Weights of a small GPT-style language model, trained from scratch on English Wikipedia.
Size: 13 layers, width 224, 3 heads of 64 (1 for keys and values), MLP 896 ReLU, 7.06M parameters.
Architecture: LayerNorm before each block, learned positions, biases, tied embeddings, capped logits.
Each number is 128 + 32 x the weight over the matrix's rms, rounded and kept within 0 to 255. Layers, rows and columns count from 0.

# layer 2 MLP up, 896x224, rms 0.0598, rows 525-536, columns 56-111
[[ 62  73 145 255 156 137 128  71  54  89 139  97 137  77 120  50 143 114 135 207 102 110 131 101 167  95  92 163 124  68 136 117  94 134 156 123 151 116  79 223  68  81  86  64  92 149 190  70 188 190 145 179  82 135 103 169]
 [215 130 139 178  85 225 132  43  94 145  40 184 103 144  95 100 113 176 174 102 219 194  91 146 119 127 100  67 188 189 178 108 133  98 128  34 181  96 140 145  54 130 132 132 131 141 109 115 165 111  93 236  99  38 150 173]
 [108 126 196 135 117 161 121 129 133 145 129 128 124 124 120 133 140 103 116 168 134 147  86 112 135 134  80 124 139 147 127 136 118 139 114 123 114 128 144  91 111 139 138 129 118 102 141 129 112 154 113 105 105 132 137 146]
 [134 117 152 126  98 157 133 114 125 116  99 119 117 123 120 130 136 110 128 143 139 125 118 125 109 134 134  73 126 146 143 118 128 104 108 130 123 100 132 165 115 136 131 129 108 139 151 173 129 143 143 136  93 116 127 125]
 [132 106 149 174 114 119 107 136 123 150 100 172 110 131 114 139  80 133 132 140 128 142 112 132 139 134 120 141 120 111 107 149 138 121 151 114 103 109 129 128 117 168 136  98 103 147 139 146 129 139 123  99 101 124 191 168]
 [141  87 132 162 106 200 102  70 124 119 170 105 180  77 226 130 118  88  57 194 150 144  86 171 163 179  40 157  81 218 173 173 135 175 183  62 143 125  58 110 209  94 181  71 120 163 125 173 167  98 124 133 100 166 173 173]
 [136 107 133 157 112 122 124  79 144 126 111 144 132 132 150 134 139 107  90 150 164 128  95 156 110 113  96 116 118 116 122 154 120 121 130 145 123 100 132 129 143 120 135 124 117 122 140 149 128 128 128 117  89 117 139 169]
 [134  96 161 150 131 101 127 107 100 103 129 159 123 111 138 104 129 117  88 143 179 155  97 119 144 152  92 112 130 115 118 138 144  95 141 153 128 130 128 148 119 144 141  94 129 103 106 139 133 148 164 108 111 134 137 152]
 [132 129 153 144 116 127 135 120 115 131 133 132  97 130 140 128 162 115 113 140 139 123 124  91 121 117 104 144 133 133 127 132 124 116 140 127 118 129 139 125 171 133 118 100 129 131 105 134 105 163 108 130 123 116 156 157]
 [120  74 154 210 134 183 155  97 107 112 127 125 124 155 145 147 164 154  80 124 134 126 105 134 105  96 109 120  98 141 110 118 133 113 160  96 135 125 105 148 134 159 153 101 103 110 117 134 111 128  94 148  91 109 137 136]
 [198  20 130 158 112 226  95 105 103 127 134 163 120 145 173 179  92  78 133 103 164 192 145 160   0 160  80 142 147 193 138 137 162 150 174 176 173  37  67  74 126 157 148 168 101  98 131 149 128  64 143 110 123 123 104 167]
 [141  59 193 209 120  88  81  91 153 155 157 228  80 195 114 176 168 103 110 147 168 104 132 145  56  72 104 221 127  81 132 179 160 166 216 156  51   0 178  64 183 151 201 115  73  93 121 129 138 136 146 119 134  83  96  86]]
# layer 2 MLP down (transposed), 896x224, rms 0.0518, rows 525-536, columns 56-111
[[ 70 172 131 113 202  90  41 119 144 124 145 161 125 137 136 165 168  49  41  98  73 138 125 146  33 155  64 151 135  97 132 138 152  89  82 147 164  30  11 206  34 148  67 100 101 126  69 170 161 179  83 191  36 162 125  87]
 [ 29 158 205 146 130 128 156  99 139 170 170 122 148 150 103 128 155 113 182  98 116 139 174  52 137 145  83 110  81 136  55 202 145 137  73 191 141  84  69 153 143 103 101 146 140 142 101 154  31 140  46 127  72  86 180 199]
 [146 105 155 160 140 122 116 134 121 155 137 136 141 141 134 132 124 131 133 108 121 145 120 147  75 133 117 160 123 137 170 112 113 154 136 166 119 115 136 125 122  96 116 117 140 139 129 135  97 107 133 126 142 127 139 149]
 [135 121 109 130 134 119 125 137 127 138 117 122 110 115 113 137 136 129 128 110 126 113 144 135 130 127 153 132 132 115 126 131 130 126 132 137 142 133 135 131 123 110 114 107 143 142 126 128 129 123 134 117 135 141 134 114]
 [106 124 137  99 139 122 134 105 131  98 127 116 114 129 131 131 128 115 132 125 130 143 124 126 104  89 111 120 138 137 161 138 133 126 102 146 164 146 156 131 130 124 140 118 126 124 146 135 131 139 148 139 120 143 126 132]
 [172   0 143 190 143  92  54  76 150  61 125  89 156  37  94  82 131 150 150 138 196 137 132  60  75 163 104 203 104 169 162 151 142 159 138  38 117  83 140  98 241 134 105  91 155 187  52 106  74 178 123 125 141 145  62 123]
 [111 127 110 138 157 128 123 105 127 152 146 116 155 121 114 120 120 117 117 110 108 119 123 133 122 109 135 118 134 129 132 110 125 133 137 128 113 128 122 128 118 113 135 114 142 103 136 120 116 134 114 138 136 141 121  90]
 [159 127 139 126 136 129 114 125 121 122 111 138 144 135 151 136 136 132 136 117 141 103 127 136 112 136 136 129 128 110 134 109 126 146 122 141 138 119 150 120 157 136 140 123 119 133 139 124 150 114 130 123 143 138 131 135]
 [131 119 121 122 131 127 124 124 134 130 123 130 142 127 127 110 135 127 113 135 124 139 123 123 125 121 115 134 131 125 122 128 148 131 125 118 107 132 124 129 121 125 129 144 116 130 134 147 128 124 137 128 124 140 130 134]
 [178 131 103  67 138 126 104 153 152 142 115 117 156  81 130 143 120 138 162 131 121 140 128 159 125 158 109 163 150 146  94 110 143 135  83 153 134 145  95 105 148 138 147 111 151 144 134 116  84 116 137 116 134 125 114 140]
 [ 84 224 182 138 118  88 113 177  74 126 153 124 119 109 111 128 163 165 145 151  94 114 197  62 117 119 165 124 104  86  59 131 151  80   0 122  52  97  61  79  87 168 193  84 112  74 122  74 108 113 155  94 150  68 152 125]
 [124 115 156  76 117  19 113  33 192 169 128  97 119 144  73 106 108 120 215 133 121 168 151 155 120 191 120 138  92 139  58 126 145 159 111 105   0 165 183 103 167  97 123  23 139 167 180 143  53  50 161 173 128 194 152  79]]